Each number is 128 + 24 x the weight over the matrix's rms, rounded and kept within 0 to 255. Layers, rows and columns count from 0. Numbers have three digits each.

# v: layer 3 attention value, 128x160, rms 0.195, rows 83-127, columns 80-159
# o: layer 3 attention output (transposed), 128x160, rms 0.184, rows 83-127, columns 80-159
# gate: layer 3 MLP gate, 256x160, rms 0.22, rows 0-24, columns 80-159
# up: layer 3 MLP up, 256x160, rms 0.212, rows 0-23, columns 80-159
# down: layer 3 MLP down (transposed), 256x160, rms 0.202, rows 0-23, columns 80-159
v83:148172151105152138137126106086155122155128104085155111100118128151158116137131140131132114116143148123141134132106176111194118124153100097119129134125167135128152111135137146135154171133105137130104102177155149162114119123128117147101137135
o83:118122148173084129144144168156103117133118142119113132139154138098119144118123129094136148115114109143108129131154083139120140176120157122128108153101121149134134159123138115114130091116126129145125145113118113122122117144181131143151154118
v84:155098122121109150147098133142123131179110132133152107127164127158123135119141141167101175119138152157114115087167118143103122151135109129177138124140146142128073157140197140145150106139141109127134133121122164134124141135111108120154114150
o84:125135134124128105147152143114136163088108118114122158103106149080123146134131114140151137170137080128165155132115149136158136116141155132117138152140143110118172099114120114127136140133103132148125124161134085135116160149144140127135141121
v85:131141167152088166135116121138111162145153101097169110110137151131148144134136122117150150154113160104153134123109145106187131131125092157138185114119121106135168136143160114156123131169111103134152141129118161109138132161149119081155106127
o85:104134090097103080152155148095113088124095080105098121159141144100116126141108091151124121101163084112112123139141118140115120158155138101149078152122143133121126137089144097122138091104142103116106114136135101108111104120126133132153136113
v86:088160128119095089143135146111092162117138134104113149088109120084128135160141089122108075149142110119100131106149141110168119156086133154150124114133148148139172142123134130097121143144122121163182100141135098132109154149151107185121138139
o86:106157127145105174124131154128148122147128116125126096145129124143124094105122145115155183123134115164127150152134091110110122099167149127124136151114125125162134100117126110136107115152145135105118094116114145111120133111152152113153124130
v87:091139143079105143128154141153125155154123114097158101105118138131134150136150134115121158142118141101102136132133152092187163153123126150113110131147137132100135131162133136144120143107110106125113123134119148135154099138146096128134088157
o87:137108107140132107145092094137083141118131131107116085141133119150097116133097093173116132069123098155160104132137096107091108117149140108147150151118132141176144150081162136145135123142136091089171107135112110145139193118143126104137164101
v88:128169168112106124115125170105112137153133128120136107138110119155153124160154146144158078161137098149113136127153112101181113139101139134154104156169104119135155171172131108094117141144101111209128083131142129122137082118127089138153116138
o88:149115096124129134139137107141079126116104110110122088122126117187111096137157131111145142088109138118102115118132140100145117122125148129170118175099134143128090126108159149135110120107142139144131094150130149126166151148128182111104166158
v89:144140143131127099161140125130137135115128116126130165096069114135121133133092088160106110132153099152083126133148108055093099132144116133126130123128117149132146117129138118109084113105087093121144137097115119174140106097167179130119121151
o89:088161109100135156099106103148127133153150161126123094105109149151133155100117171117170130123126116121151121090109147139118118136083142134178140098079132062125108124137107131160139136105165142139095067117103123114158111157121134121131135109
v90:087120112112122111175117101137145150131140117130086112087110072130100113177126126110091138191122118094155167087136104115139144167047130144109152102145114131137181129121109132115150107134122116163118119169149114113116171161151133190144139093
o90:091144135142107138097143208115171125120133139136132117123159150119153113075101113160131168113158123094110139159154117150095141108161143119160124130112137122112107097151136103114120163145131173112151120124096160135166073103109112111152112176
v91:108152128149111145144138130119133118136129123098099118151128144114160158173101122104116089148133124131150148112140107114128100111126132109134138109139106068126133163141113079146105123121143115128160127150115134088124142104132161129114173124
o91:138119103123128150076095140112139104142109143158108119112123111134124111146157149100110133119139108101095101138116135105130140144117120150113110132122154177081111079134107135085119110108111138152130113116129159141147111122144126135128114141
v92:170134099079106107119125123138093139103115169154090158109102117133175140101098141153126137163153122128109139164174154084087102157163167120096110166133073139120165168125101139087130088106159134178122123099103135146125144115172186150100136138
o92:110147125171144113099151078111143166153144121146175142100151133148096112123105137112148127095113113118121134094066121120142177107116122134159125111119152108127107100145138164140114164158115142093116096145112099115149114141128102125149148146
v93:130150142175111117122136150123051155132158116112144131128161128124081083135094149126105089104148095163103120115156085135166123141112155141141080127052131112159151155104125148121055120152099098102137090128152158154140123114136116142136176147
o93:109142089088142157136150118129184135132124120148140129142120110136141139126164116147167124178135186112119103110100148142105139168144113156125157140120143155122137139124139116123131144100137155149118126125086159113142107149106144122113081135
v94:114170127138129123111105118126129131130106085129152123155092108132162112084125104130119131134141126132089103062105130145131126131140115144143115084128169129129117092129186081163130155134122123093131107132142141111106146130095090058092138130
o94:139103130123145126139155134140150093094127164110130124120113145069134177173101132090146117135112122163186145156153126127148080146131143165115069139107136118113172128124112117160131110102134119163117162113127108131139124163144143182151132109
v95:140123121162123126088143128132167097136118114091114113179125131139113095100152103139122117176168134116176141162155081117120120114147156116119188122121075159146164133105135102076161152127123151123120123130136129151115132111111122107095137151
o95:086128147096118096148145153096106122139120147150111107107104144124148119155113134129164117100140170115104139090151189146158100181133106093167072104131149127098112116132108104154052086111143167155129151088148093161131090136177128116158132130
v96:173146151113139093127077124147114113137061130098141141102099093166156100129132139127112133138106079102103137122142109111114142114165112112147116115123145120125175153148144136082152143144127101161123163163065130122095170145076142113133126109
o96:111121071172123121149174119134122113149155094099136107109154150120113160120105138124148097127138141164128153147102116130152111102135132149140101129129137145104101110133157101181128100170146141125145130098169065141139117086149110139125132128
v97:151149110112088128152141113114114127130122086129178124147073129163168119099081133088116148122104103148130114141087106158168139153126105131152128102132166144107145109151156099164153112152126098142137116191128112128107138110130053089112095122
o97:126163135127177128134144130153118081118109152111130121125119120120104157159117130112155096091110157156135121134178137152138103166104124146112072122110116088130155164106144113151135148101157146142133166134122172125136102136134165166129152108
v98:152121095128112116121145108103122147122109098126089189121123135126099148149096125093131109141107130109133169159127108163135146120101169125140117141143124153114135123134123158117137160097120138108160153153132141135151124076127109125147132159
o98:137130135121161142134112151142132102171110155122128132141119128144178137121142145171141112111129145126126088115123134137132097131105092148120149100115123120109095143149133110119146113137132162170149120128119145150126109138100116127132133117
v99:131120071114141158146126108135118143120153135132068200138100092169123152110098128134144118164115066093152087140118145145075102108188133099101118106119111130135143106125066152132127161082124157167117174084101068165166110112177163173116175158
o99:116156129099108110120110125149140168131094142172156120103132159127113091117132134126134112129118136189104171091124101108095166108110094100123161118117146119168073121196131159124145107170109126093104101126132113088149130171099090097141136108
v100:106158178116135100100162102128172121123068130130140152079091123083113115122140140146118126133154180151152164143182081096163157165141121141104155119120140119135140118131135139072159099138124077145112137137108130162158142139118158156132100105
o100:100152093166119151117084114148116134129190138089111098137120114185138151136099121158142124137143104083104100132101125105116086086108149132197100091131104133146157142145146141178145147127136157114161098085119110125103104122134125111107145161
v101:153159118146100123109156146120116124097122146145153122130079162124123116103102135097132089111172106135140106143121105124133111125161155123135136107094128159110132127141151164118149146110125104141188145124109122103148119084123146128148118115
o101:117137107109162134148097114124131113128134110119110128115174115139139128156135112167158106126153181143081140134134174129126118119144113113157144119145136088129150154116112128126101103108134161129116120116134131132085101140113129082116107140
v102:160129130178096120161149102109102138085174100114157112113152140125101125139138142162078106118123104125101120186152155122144124115160131090077120149121155181179092124140183145205143123116102129121111104152098126104119062132117161070096139090
o102:104133109115148103115165109149183169170131133138126163138147103133128185105130181080205141138135131135156142083076123126164149175165134171165122178162127133119167150146141106082100105099116164172094155125132085109130161160115122159158105181
v103:115095115109107132077139150171123101150146110137140110117111146141165163147120164130094121196136151151137159169113104138096124132118141147128105110155087103167092132111133141104094114112110109090088130133152140135147124158128139137123111118
o103:129130128157157103143126093113179117118145137122121125129142119118156123144172114122133138113146142101132069127099166115168127182120137144123164091126156174094132114112138122140135151129128138167129111115132138154169142130114125103134145146
v104:142136110133165125098157141082101147133142119086176141167150129142117075160085161094095112145115106099166168160130094102170105148123091103120133115132136119132107144159130090197149125147114124137115125158128124074126100136100114151103113150
o104:104138119141117103146110131162122077131137122118093116097116127122131163167161146116147113111179159160117055103122137149102110118169178146124160151173138146117145111129161116081072120094106131132120136103148150160157168127120148111182114127
v105:145115158143159108137112091146155146140111125109108092147173106119126071098157102128092170114140153124184188124157106116141176140129179123134144147111151128160121127117164115152134109129099118138151116174126144116104153169125172131137130115
o105:106106102139078117122146167113089124160133087148142146133104096086124181121142108107174105123143113079117091150105123109162133146118084133164102071101086123099126152120131129087127115124172146132128155149122109159122087060148124131136130100
v106:145124091147161097096124129153116084125105204086123118067201124123137146082115167058149144158164137128140116141133145109173163184114141149110118122087121111101229095163094059094107102152120105118130116127134105095117113128129138120173163133
o106:136108138121094154138140091116176137132145065149164138151069156131149075180092091151090123114111121096107067130123112157121090123141139113202124159136181149122099144134148145128132161145133126107145086108099174151175132116167147108125078112
v107:107104139119111138115140121129115074110157094144135110174119120144125178111111159126134107165132183122129122127099112124152112115148162149110134145161093133141130113100139152126151152100135109100138131097140131157119137121146144126138159126
o107:164101131122153126146132149096161148099100144124124117119137128129114106147150068111130129100138138123130130104145179118119118173137100121162131112123128134148142136172122125114113125124126141112104118153115120124124099167088145058135128102
v108:101119123121123101171159129133142145143135149129136081138129111149149137100172110133101185142176122148108068141125171167124121160133117158138091108101133118127104135158145141165083118136105126119097102125173112134132099123131148144123168142
o108:131117119096110168126107112160158126101124134150109121117111128127097114154103139134151096127059112118114188100100115100125140118120147117149161143130134153169166071120089133111168139150152120138142146097098143115144173164149117105105114142
v109:124120130090111103161105135130102142117163162163134114138141140127119129117042149140123121170079114109101126097115160105087099130087100105138159138122098141118118122135125146138114086111134091149122073132151093115108145124189125162086159118
o109:166137188149176121147141113113186137125096108127137146086141120117120117109156150110139159107146179143120146101158157155147164152145152137127106164093182090131150150099115091103130139125120142110072140157114145134144067154131137111164122099
v110:107158103146142161149111153121134167105128119171171115133101170125169114136133157159124108119177115108109093134113151070146106112107134126103144128143152132159107146122133138095153157120171117181122085131131167133071141155134104119121132109
o110:117158175152103107116141116129115136127122127091123129143155092081105113145105120106158193125120158116121192141147135152146138162170133115145116158130126145149176151109140154159105118117102130116094171120128120109119096144163145163149154152
v111:128127127128151119076143156141110138134106144154179143127142173142117108146084102118124105140118146102086154137143103115186118131173158160149136098150100125116097150150093131119157136118183097134112111113116116140074135130164139138139115132
o111:149179143125163122166136062114116110123158102089120127137096133095134124124152148160150138102153196143131078093117180124100093138150143135140150136120166156154159155142146129174094138146118119122136107115145119151140116139101149111174121115
v112:090170144133096135157143114118129135093140123156116162097112116129126106115119145117085142111161150154115102157141086138151091130150080133081163108099137115136146089120132138100142097173125106147092155127135137159156123095127161127096114121
o112:116146092122134188096109123114138123138152145096112088142108100183137139157089150126107134146142132120105175130086166144117156159080114129176124117115108147138134176139133137172186156132152151104128126145120109102111127121125107147125114172
v113:099122139152117121140161110133127142101148131161163130111099130095149117104121098139112129110126134161098127129133123095186160129104113133099123124162137165115088155130136162132115128111165114150127133142149122132133119160122100101094079125
o113:147140147134128120123097097118105118131165138093107131119109110141130132132129171147119148135105117122164089094118139157098085121137191104156124160143123142139171139095145114188150142120112127131160154076134134141091137118127125151156126164
v114:137118094154119130142135143127135096133176112139132134141147131126162199133186139116148149145144116148133101085131097161146165129115120108099144113101131098107153100097138159107125123152127112112105172129153147120123142177140108116130094105
o114:136130140126097146122112123132131133102117126149148128107107116154084097148091149092146117149102099094133154154147141127129108131120108113112101157166114166135146127170143128144181151107134127151137156129133128086099105122121127135116151139
v115:147091135115111107136084157112131125150098112168100112104100155182149150166122153137131139119114114098115142140073156157116120092095123110098169142145091109117118134162099117171138090152179169112079159090139114156119103144127138125158098118
o115:168145171137126103132170117147125102081091117087160149156168130085108090101125157100096144122090105141144119132130117105150145124167125153122080142132157109110094129136146154090118139150113093142095115194145121094151141151120163148120128157
v116:156101136138165114150117082146121143127174129105099103120136084110128130115131145106146167170103125101173147139121148164104129179162152135147171084108118118127131104150092094167140129162118123143108118091121099125143116116158132158124113117
o116:103105109105101093152138140144128100120110102132136144112127171136119125133137113162147073087169103143094145145128100133109135102123105119083101132122130119107127104110146121112092126121152132114097128142113149100113141116125128107133103111
v117:128161136139214107128116141153163098155075176156155138136122141132126107084118124149127110144119129135126133129123115125076146076136115097150146105089151118157137130136090072091100086132150106171141099131098069153084178161126106112165124055
o117:125178162163129140118115100155126088142136111109122116109104128092134116162114151106156118117132152120111136150166162142184114128114120141135106105123143098121125156089148114171135133140137153095116158103158159130125067097156174178111124127
v118:080176131116152124120110147111142125175153139121133118077130138109146108145139115100135087136130147108158167088109151132187126139142102174129129060117168094114112139155156134134082122123126124125136085186167128116122162107116116123079156134
o118:133070099121103112181135162133122087121121108098096121154116101117131145143138108165115164141158119122096134158183102106111103121119150152099137103131099171150140103130129098150155108142148134131135133076120133149117079125136135116088124097
v119:102166149115100148147147189154136186125130077138104163178136091131096095121128124142132161101145134099125126107128127110138100103125138160158123118109118166149116115143138145148087154110151135137131114122158195096131151160156187126085158172
o119:113086120131141153089095111093113100144122174144112104114133134072161170141089125116126108140106145154160122110097158152108152116133121100120177112105152117106130124113120131127155090112094109137119149127130074187136159111106107150173126060
v120:116134147110149130115141154093133149121107124139090147106145107167171132096144127102102161105128130118115029138141130143111101138142130100138131145171143125122133140112117110137133157155135188110094153129115119177141146134113185144088112145
o120:141129127106124133111112126169146136124124147118163129100122130144090147160124159138131145146106096178136171129063096126134167130125153136139108120100104154118162127095146172171139097140121070130146091117143073088098146117157089142149116118
v121:127107143121128159095135110104146142153093125112088143102155160102138126153128116140144114120061147098102125162100167116136153095147101126121132139135122124107105134117155158124122135134171117133105143153158082179105119120100132109096169117
o121:144149111153121134167119121147110108143167164121122160178122104118111137105160149136095123136111130147143106128143110108130099156107169163094148128141146153181138095162115109102120124138109105138170128085144129127144133130130097141131135109
v122:120133104133123161115100126149118127118132136138109133131103162154154155157126069123123165124173095139142101104125131123132168139115126154121122138106150132136122127131165176096158151127124156087150155130148142151119127135114141143118105149
o122:138142138122117123131114129157127103114158112142135118123142132096100124099108114134105113133098111174137135143131137145107099115159139079102135091147117130101132114109078124159139134139116092133152143126116101107145141145156092110124156133
v123:143204084135129123151131122138113110151137152125161142137118122147128150093099194108120117172146066116136124148131158121142134158172157102119141095134103125094175124138109083127086114102133127133133134134100123112107114103087141126147138122
o123:135115107124148110115128127122165154119116097152119135103143142125162110170163135138138119113131150157122128117121116123136143125143092134145139165119167124133135148118141137119107141130103154122123115115142146139151118121149127114129108117
v124:144115068143137111168127108117134125165169144147151136132137111130125129089129146114080104122139106129123099128111126159154099131107123126121134150154143116133143115117130134157166127101152122133140132163126120119116134142147117147098106139
o124:097138153077119130090115124121118139102116137152147129117111136131137144133102105100143173109127136150151160096146131147099167114135141121103113117122110125116131136115127134121132146119099143137134147088126122126097111140125126113143150102
v125:098118124136109198158183153116148152153140131123169118153102118156159157129125136116106130107162119150133088161090169121071131119115128105116126153112148127081052136111124104138131143154148110084121154086153137158128150135089112107106097100
o125:108158162140160130060053093120115114112130171143101130118155138112109117178141150121097103165121105125108155168160110144150150186079117122081135134127131137128187066077128123097114138107098129125126139145132148098138163097155076186135123152
v126:125114109100130085176085137154143130097184170177123091156130090124120139126130136098122119158164101144148085124124162101110145107117115112091128129133113153169159104146113120163130116110159147140105104114177120087123123171146143136109108063
o126:152097156132116165121135130145177115126144106172167124092156135130116112105116126115146145104075134126101170131116138154136159096161152097136122138123123092118143131105102144101144145127106155133135166133100126127111104110146127124120123152
v127:098143149157135137106134104171113112097165171191119150099162101148154113111117124143080167131148145121088094132124137149100092149158152150110096123159102128117066109133162156160140116142133128120108130114098122153170131142164139139113104125
o127:122129151096172118135129092147139175123140115110150084110124108134084126172102134144157117155144123124149146105087138120133143110115127103154186136121154127150161145115109147160156163148121107123089112122128095093103159144108149076086113128
gate0:150149125152127071155150148098166090112156188061101135177149111091126153105132132085121133135165122116153091092185115157116132178143121184116108109151077125141154147123131112117083140123131116159148120120164139152120129138119141119091131118
up0:138128122108107160067178095130067157080149103102131104136174146127096087092140121157142130145168132123145171145154132111099108120126144168186139144083095173092141124161128100127128111122116109130111133150156157146159095133189195140177142106
down0:172108099146100163123177117170126123101119122160142130138106061154110158141137148162147146174146149154159143156154111109106184125122138142123123159168130114083159181110131163137157136117145133103113167111144152158127143117127173108161164116
gate1:169136118132118117114119102149135153095141132154114115147129147162135121116117113100119131098155118098132137124122146088133143131108117134127167105123114113138145129139137144159140136138120154111116108098130125135122132113136116122104124136
up1:142117112147155147164180086069148122140157161134133126154121153149117123128098135113126138105146125117169122127078124129142126156120095132133119130113111122136137105122124148111152131131122152125099114136123136092147140115137125192101102139
down1:125132145107131178106161100119100126135126118120151110151145132149113123114131129144130110114134141126122149129103094112174123151111104106158104094113112105112118087120113140144130144147143105131121122157115173106145143141135155165099111134
gate2:156159119138106120104127132115125124107122142122129138132132115153135137096121150137142114115116142116142121128127160124089130127127130145128170113129100167141118117128143137145132116129105062083137132120149107107133132137127110130102138149
up2:147124136128147096148102132173144146134104136141118134105114088151111128146107109157167126126107140116116119127143166145127134123148122101130171146132110148149131154103119124140131124150115117105142153109151111142111102116142134100100157121
down2:121146159120143103144111162100129086129094127110120107132110130122124134146105130111129131142134130136150093151126143135106121117118155107141129168161131082145122136096126117159097097105122091157155171099113085099139131178079112107131154129
gate3:141110117129091122129142215138152114130120124143094088137110160110100133115121110108157134130128114130109140086106104090164162118138109163143138083153119146112144111126135099149138135161123115106120135145126104100123103121094144123073148148
up3:138136148146109150129139198157141109136127099139112081143163155134128132094121133124146172090119118144104153093124092121107140127126096162162132125134153138113135147144144089134114144140120149122140148164131084132106096104112134112094154144
down3:165145124158122138097110136151143130103144120114093110101075076138095128166119129126158129157124135116122122139108136131110154193126109093102083168103105155144111117157082118099117129134092108115115084116092124146103104126111165113153142138
gate4:136104133116075151079109134121184101145116113130120137109127144127107117175132095096126176122123145115164090112141122101132104122128131130124078101089112127096116112137139135105139092144141115109147137134155145130162077142110141121123158131
up4:140121142127138129138095155129141123148126098112124106098120112128139136128138130114120125125140151112130140156140116106104122059136140130141146138112113142129141141139138121119123160143150121106100111134125130155123087115149140109104074149
down4:131171130157122137123127160148131135095160117135136129117134108110150159121154117130089112138110156134145131129172133122131169089151115140141141132175144145164145143131142110145106117106109143096117127155132127120111115158106093103114095118
gate5:099111112096151133120148142120104136179132159117122136124111123131116129128099132161116145131114178120159123123112163114122111127138167128128117138136119138122137141155097104140158138155116142101111124126144126125127155093129104166127120119
up5:122152128119115138130142118118114134136127132105133130124113133126117145123158144106098129104123122128103114126100110131171123140122112125165119131098142154154084102140144144100153144133125130126128154134101143137145139126154105114127111095
down5:117087166116140146151106128098099144104106141121135138149189147160116118101137110124130147133162117132103130113164127106112091126102127121119158106110107113119134144129137122125163156107109125127128122077151148130139120163122169096126121146
gate6:136107105113115109167125110150143129071131176118131120156132156106094121094154125141136132132126121095161109140119118152101102134153115143135089123158093161136162126182122127121137121166125142166126116158138174136147116139078149137109154131
up6:130107127141159155132155160148115143158112094094157151081125153152115143122143116130124130154132129172133144122133141102149134130101122132136147144115156104084123145068123112097117147091148101088086114122131109129106141089132097118165094114
down6:151134113121080153130091127115148127098133089128093147111130110155136117096137127128156146177144116101146145168072092153124132091103135147121089128094152116138123126123148129134136096120132132131106138121122109137127111114113151113181108114
gate7:133122104164108132147129139139118115141164138130119116157140097146111142121128155150122130107153116132157123148125129116118134137154130142124133127129140136130144128148125112135138133130107134126117112104114116094139123151113098129089117126
up7:131114154127117108121118140123136139111118119128139122103118139128148098119124120115139099119111116104115117161112124140153144130116132112120120133138106136106122123098131150113106128119138138100131141125120145156116125119162117115140124146
down7:136129169116149127103135156130167152123163130109169146142122179097133135128145125120125135101124116118150122124135116151125139136108142151134136151119120113167111120140116139113131144146110114139115129126128146126112133142138141109134116162
gate8:145101133135108077132127145130149148100122113165129153132152132171130144082134144170125079096092120109163197131140102135163114171121129111127114122132105167071160130097203068150162117172131124130132114130127129155130123174143106116094107112
up8:182128109135173068111124109162078141143087145111112138135134142106118148106145161152098127165157114055121133130114129109149111082171148105146150097111118149150148143098116186132176140066189157151148138122160127121165123122141153092108144112
down8:150152114125131153154114103136115160154086104116128098119114102083147109115103129141103189135160155104121073168138135104109150095116107131133133077102079110144120125191156138146142099128131163158143130099149128142118132120108136112130118158
gate9:103086133117136122127117135126129105158127119142164102148121160129159131130122112148087125097110148137124124134144119124134134100137138068181138132128142135070102118139156099124157086147104139119128121128163156150152133122138119153115130136
up9:089139154128109125124102154109130157096126152160147132166130097163128132124132111159119123085132115112152133146150123137113113113124151134145132122131113122134144130143159121154167128136117118122180135136120145157111147137134118104129125104
down9:096103119131158096111159102125131164127083093178155088107134125142137152137153108114101117073132132117133138142150189110125102125147137110101146114133126087177156127136132131121114128131102148116137133158122137129126139121119123128128140125
gate10:127139106106110157139110174143143167144117163160143151149102158132153162140121122159076104174120097130118100116127105120154126117170107145106111141127159158135091116135154116144150098121157134111156134108130123142197155193093131184108121126
up10:156110124104125176117121190131174143169122144198116145135120116146153149135108150141080104126108133130115141135107114109192105090148121113144109097141128107117149096141175132133181156111132133102134153082153124133159130155077165125146079165
down10:145121138074126150150181139149112148140127123120157094150126092138141144068183131148149137101113105105137098153117090110130148102119137119146111116138153112190144129083146142131137128135110102117102123147084075138118150154122187090133117132
gate11:141139116110076160137110153147114145144121145141148128153122099162133162125104054084123147163098103159136186128149128097111149137137092097127135141152115153109111180159139116122135135155104133099125133147128129122144125158125136147132183138
up11:156088123146134158113134125131168168115158116147151121138125151104125159113089097152123115145126079132160123097123135140169112155112146067151119108138101127155130119151142109131121102164110125129150101117119113127150132143075124127100159106
down11:113149162114099164132165093103111156084093120110138135085115146135167156173132102087147069158125091121146093115129130123134117136116120119102176129136137080136108120120115125125125126130099136151096136092149162115157122091132128127103108121
gate12:127129100154150069131110139073148065155129132115132152135127141116155190135141144082092139125157159083136108125126149167176109136135120112133115094137125135163120134086099113117106103074163126132128128180143127148139144106111144140119112111
up12:145151085119135166148144175137094163131109097154136133153115069154074082111112112122138085114111124176152144168153101085090147105067103157144159134128133161110094159181173144122123157169132142142134144101101122154119107163161138103155174140
down12:149099156175124099120144117105114088125135099196104124112149164116109136148086152096136112192144133101112104122119166111129136127103126129120141111103087153119147105114130096197140106207156118145127106154129087117140155130136135108132182132
gate13:179128139128091140142124173091113112121137116126108126133109151119164109098144139150081139150123146084105138090117163105136135111138132130102176102136134107160106105139145116096104109124116121119145184172125138107153071105087117134138114117
up13:165131136142100126126172173119112152143120118164157108129137124127125114127128151133108129115096157096162137082102139102139148119144136105138137106120153127142104131140159145081104142130091138109163147140126140148102118131086112132100150104
down13:112137099147144144107119154125128149127132148161111099110164134154127132128128155166128163157146115136149168125146192158155086128149188095109128152153126135150093138136131125121135109110098127057125123132151126140152122091120136133094151136
gate14:138141109115104132122176143132140124158109095158106140076111096089162131142121162080109151176172107122105129077061098155128139114150161107086182202142099083154131112137101149126150055176135124126098107087156126107159149121118112173142129133
up14:145090091121133128149156116111136107132154125118123111117107140126122132105112118121124159168096111139170171106081124163176152096161152163103191178119068126111122114130167099140121123182152132182144100075165098090130098179165118142133131137
down14:131146135119134182158167134126128142164124133127114136104120146170126116102128133093129108143079156158112102110117104150167149148144135125099164100150155130121135087111111106114109220190146163148120137132120130134132074159128095172144145099
gate15:118137148117156153119158147171127147116097098149096123120135157110110114108125112126120167136142058145107180110157155139143184129183134143096100169148156152170151188134123131121126117145171077162111116118133110119168158178122106151131100132
up15:104121130122083124101132122119120127108141121110096117129094142140112100085141113176132145122110123113143099133109158121138177115191105111130123077095141129116110098089150112116159151125156108127149152150131076111152115092118157127151136130
down15:159155141107119073132120111079134153167133096114155157123129154134151093121126129087123180129102128105114122127114159105128105117094128102143103173157125151158136130123136150145103143124087141149141130133101141162118165123136128139101135121
gate16:177113135101100144118144124144114121124152111098113161115152119099084133131152123136123139111139097169115125099119124132144127136132104123111109109103186136114112121147160125093125146148132107124146161179161145102085131170100139105140141104
up16:158135150098141131099136123141101134149128093146096091101125103115146147173111167158130120121147121141121065100120188123123111143121113114151147109153123123151132130108157136114142127106150136159123112086123137137160159097099188126144146121
down16:114124089061101130117093132122148117106111101092148141091111154140132128166148136140153096121129139139129107113126153110150155133102161137131102162164148094128090121155102127154149139097167146152153114097135173134108144091073164132136153118
gate17:151110178129136100138104115099096155089076154181151103152093130132132128092159108152115169066140081111178141078171145116118130109136121140113165141106102117131128168150182137163145138087131134145118149128143092132153125170134142103106145136
up17:130115135123123096133146096135192112135160099110135190115162138111109135114115162083120107149093130149154109107115110140126169137119164121125139117159146089163096094127133133128154132191160148157129105108149148136087141137065178127113144114
down17:142120109108120130136093130092092169154070157199109128129146146145151120134139175124113114128128139142122105151134133110134174155137148138119121138137081087122075147096144152113084172160103137093134119107148135127130128143109164094119128109
gate18:127109078097156184144156118093118140091107130088109091152126143166075127113116176099173138176157144147122112093098129095100120148140156150105086113133128184137146125099115145113130096145117125144139170165123139103077164096144157119150118122
up18:142089103107155150166121130086111122101130135123115128106102149123110096116115121122155146163109139141109129094114133105110112158158154111093094130152161138132107158091140117160128129138156164138129156178133148136085163132148120123102123143
down18:112083164142155108149129117150085116128170160104128113101091169113162081134137147109168110121111114098130121137139119101094111153150162146176092136154156091151107150140137107105141122127141152146090119133124098144101129113127100144129142118
gate19:104116108133120105145123161139115135155121153154087110144140148129127159148125133116092172139123131132161154145126110095167162110116100134109119119164094134108140125164132132136124104136133115171084108134139144195132106113118156104139138139
up19:147124131155144140120151108119154124105117105094163106096095131109124096168122129147144073109159076142074122109139139152090097140140164175169133133098122157153106112087095138119167137121130124088138146122128134072119122167133148122113144109
down19:144141085129104106112154125158093060111141114093168145087110115143149104080117142100118107124139148123165134126129090139079104137053132126108156117109109160076122126141135149125124138141118171106116128102124112107144122161130111111140087103
gate20:103093102123074117086135095109097134083121149153138116121101115129095118145147108132162185089131103152132138153125089119107121101142148152174136116130133156105128136095119121114163095128143141144128129140158130072140122142183145129108112101
up20:099175129121167104149116095148112098110131131123113133115134145108181106112101100146132124134113128149135137162132191112124134169174146089172109130141110098161129127101090142161123123116082127117132155116120125126139136145154170103149163167
down20:129110099076123130112101117159136102164099144124096149154141109100123120116137136091120135154113075119100164180108155138121118143164103140132116175137119116103146122141135107129153134125160104132121136133123128128175135107123146167143142137
gate21:125129151121152098109119137069167106133135167148154110120118089114102118130136140108073131119145138134109110132132103153139128169119134124134109094106061080147155192171151072138137114138132147117166140154163118132142144115126121125120137124
up21:133168125116120088063105092112165124144136136162149094109112169118139121127134133107124132099150089111120104139104098144156102112132160133127122098106077103147149115140161103136142112107115150135160109155127147133168142122139097115133167124
down21:107118119105173106137107173103137155096141121166162109088082140136101065131133132077164070155116107110127102148107118123136093135150153114106121055087097102171109138117105111128126149136121116082111102166123106104093139201101114106087119188
gate22:097142106132130128099151087146179077125131103115111131154160157187127093154124132205097154079115137129137151102138123144139095204073156084179109131171140113097123141132147151125125158119112095105130143191149149082174075155115120136134112098
up22:140182103147143112165144136135113102097171119154141126114134102151112076124131100115103099137067132134125145122147141111153112147089107119108090135134138134156149115117087117160121090126096189112114147120111132099101135139125125171144090139
down22:139147118146104111134163175116101079137144138156105125128096080153137102116100158112098138107111117057143120101123147110096112115142025086093136118149127117111121134135118127160139144171153192092111117139127126097125121108137106165126118132
gate23:109106154156095113133136108096126122126113117115112127151111152132143134135137125126125083124131110108097117070118136124159117126091166148096157134126160130130149143153119135167104126138150137131122129146171126127114094125143148166142129106
up23:116134097113142112135138135136143136122126121160090104128137118122149110126154125098095123138148139111136131142107107117157111156141123167122134091143126107101117109135136162105122158099171123123112126147128122113154134113104134138136166125
down23:068125139135163143139148134115160142117143118128128138132135158134156160146112121168152122134127129140147130132125156114140148178141170135105140141129179143137130143163106099143119151115146101148141136126139182122115103123085132154168089097
gate24:152069119142148150135126117110128112156134139122111134138127093129148102110102160106107180107093140096120108103133152154107147130125106136139155125113154121084102126131118121093108134150156150078102143179099126136105131127129142155122116121